config.yaml
num_hidden_layers: 14
norm_place: "pre"
parallel_block: false
init_std_o: 0.0306
init_std_up: 0.0353
optimizer: "soap_variant"
weight_decay: 0.0
lr_head: 0.0133
max_grad_norm: 0.5
decay_shape: "linear"
max_seq_len: 1024
train_tokens: 312700000
Each number is 128 + 32 x the weight over the matrix's rms, rounded and kept within 0 to 255. Layers, rows and columns count from 0. Numbers have three digits each.

# v: layer 3 attention value, 576x384, rms 0.0247, rows 527-543, columns 192-255
# o: layer 3 attention output (transposed), 576x384, rms 0.0306, rows 527-543, columns 192-255
# q: layer 3 attention query, 576x384, rms 0.0247, rows 544-546, columns 192-255
# k: layer 3 attention key, 576x384, rms 0.0247, rows 544-546, columns 192-255
v527:108110101078102157156086201089132123121092117147136160118135138120136102080115135112118083137183136144155113144131150151099127045148134111182044162081170097082105124124102081127107144148133098
o527:104112104177146196105121120173146127187140133042109122171072138122112119085163098097147188131111151102091165094119149122112105141184106123112138152101102092071082156150093126122150159089098106
v528:141142115074128120100150139113097118100150156155166191109124124103124136159092135128190145106109131104154132128103106156178129173142113166114100094119145192111119191139190187118096126169099187
o528:062128173143100103111115149079152122145108129155087140122150008097117098104139155192083091145128074168104121134122110099058155057086164130116167151107112116130091089123119083103123112122174201
v529:103106153107154066209145142099139105159124253143142140154112145112144162082116134138086115166128139143074121167122186136096127078130135095090121111145132212132181169171181147163144087134107046
o529:175103089178111157145092143087083135105123096062090112130120105147102111122104142135161096172148143144140171141144160176182165132153126113152088103153142110143111107114067077134161109162122149
v530:172128162072137148138165173135091150108138185084146150125113152160148189228135109125131096075135146147125116174136142166170118196145130108128126152139139138090223101135132118170143113138134156
o530:064172102112085125102119074146106086123137088123110136166158141120105114136070138104096139151086155168134132102137115087081148037069148099123124205139188158097087134069064194073062141128185173
v531:113100145080060132143107112172061191135189153116136194115112116099120067075135079079138102080101143113145055219102170129137137127104151106091074195110107142102114149129102125093127184137156154
o531:147120166121082098130120161100139138150123152091150138105163148115145177186158130111139135141143159110076105136109111081130148096136130086164136156148094228149120162148116191126149121162078147
v532:092117182139069141150133118086092125088111158112112097162177114133139139087153136123166124091110173212166083183127190158096110157100101184148169122143150100168169140142115116110116161151156120
o532:103110095080208096146125088185158084173123131180178122077172104145151117105139193121091124152108066064132180088080135098110177153174145074119120114166137188143167134167129122102163144106165164
v533:106133164133134185102146131117109155131095139125170144163139110166173137143136148082096205128152128143150084149144021121185093131118134133133150162085075149121098144095115116115115105071148126
o533:153087160149194139137173153122099116126155122094079179174152119138076113101118112141077051109158103130184195109104136109121136146083164121112132152170116085117114126138096109103103166168155164
v534:097124165053094089164146041127167142193131189175064116094080109102119081068112129126104123090170197092215086157128128137145160203155075094162123157147157138094107129212145136131141172141122076
o534:148133196255134118119106150064139092071198114124153162087105156179107178124123119164157111186141155107164100030169110155088130082140157113101151102117043084111094027110178081145081091049147155
v535:153121204111101074102124122159128102108134145143175166172116071126122108109121125083037143106113099109105121087135122148136106120050129164189184127088182150108096142123041129145100118182111114
o535:146129129112130146128115155114167160113098087115155076117111157147169140104165105134116122107155087122140141138158130100124184152150170172096088095122121124138160164140177206148066134134105142
v536:141069155183110110071085137126149140151075080168100201102050123094111123097140126109122141165077117185058060066098083162106139104130147173093134130175112183154152090113113149137140083136153125
o536:086099141085164127108120134093152165023163162101146130115177141102101138113180116128091109112119128152127179114075180122165114155091087129177149141141195129183189133098080132110092084111144125
v537:128089138092151158130152152124138057069150118083156084085101098134166149211138131140145166092095191115120108089171116145136163112162124103122146047137186080121107074126124141102121137183085134
o537:132147127151130150112179123174083131184164162119090104099130132128141076150065162166059101190182073110107156175152118106175095159118117149140189161141125147147140193109143149176179140095196041
v538:151050140126143135065097129176149146154090178182116111109069163151129136196042107127184143100045171054182111132088146205133070132054086109163130058188111155091125004131094164080173128153105146
o538:162187148046133220181121125095154124153113120148120117118104096137042092124156050145160080173183140127058076130185112110157107157075181161126168179081152146117179087137169163188119121138201222
v539:057130109153180135185124113073133177135145114174095130091091146093122138132179094069129147153121124155154130169103147110122089148104146134159140111124106108168121076175145140154139183118101105
o539:146117136136118121092091135108136125173097126128092149122125116101101124128077120157119137125100077077125128067119137123068132131134123151106169108135187126125148135140082102135155107114087068
v540:194156159103199060101090154214167054149137144099150171125168166110133137074103141106068119158095124097128104166122107169040130135086142157163126108189210159143143101099104138150072141104125068
o540:163184099133089143109129135143081177171079074104171115166104139131141128081143168103150116103135131141119128198101070149077154167084157155090118085149152073098194154116099207071099158139104175
v541:165034091139111119088116109117164116156118208148041136118128019167160069119147193109087228141145057117146139154159151127149080176120097173047154144161068125164096167138146138152129089131155156
o541:053066209150112083144180194103108137098127108119141083113172143098106176129096108140172065074177131152156120115132120116121190051142095136086112060186141065098139143130154009050124087119081072
v542:092119175126120134102094071096135097152118133187110087172120143201186061163046103133076125087100159096104204077127126163135122159112121142109143115126146141136126105075116056073114105104158111
o542:145112116079151174125120110161074127123127069214099099150175111075119114091145184166132103140137164178118106102123076085210103123102219154145089098082048114139119140136160128171132146080166137
v543:160136126210115172162152075065147198204151087049118100136109110139085131105086181087160092119125126083118115145125185132067176188149163161160182124138133151105090097109077116102118127093073141
o543:053081149148133072147207150144109133080122104159092112106099161104103159133163107178069189156081120132097127086083142160102139129082121067117106156140162090065155143188115176102127032092118160
q544:095114185136065212072184239168110105059140153097101084117114153154188119080101134130101098115138098124138132188091097117054087143131127146070143144098175126129187091113094199097162116149090079
k544:184082086152141179129206130056110151140075164128115063123146108135154119202078102145180110138182097087108126147144140156123097242166018051139172127141066124192127093107059186109129145142167128
q545:097097080117115127037210162137122117108178150113118108168138120166082127078116115116141182136120064120126108208146136143128172087166187100111147099133094096107152056143168152139153121148117110
k545:089178081133167139200091082137065056149130099143078101120104140131098130138050093114128141173146132095198176127155150120160121140084167130045109100110128076177182169152122157140149114120118157
q546:173054127130126120165169152144139147139125112076121116124178171083161128126091118142106147197141129102111092147138122144083126104125118132130104104140104176152108086094165118063121166179085135
k546:127129072147076188083118114149130157128074087213092107192141176153096100182168118165128167166133143108074084122106124119157146176153085112148112156113128111180071080117131189112079170154140123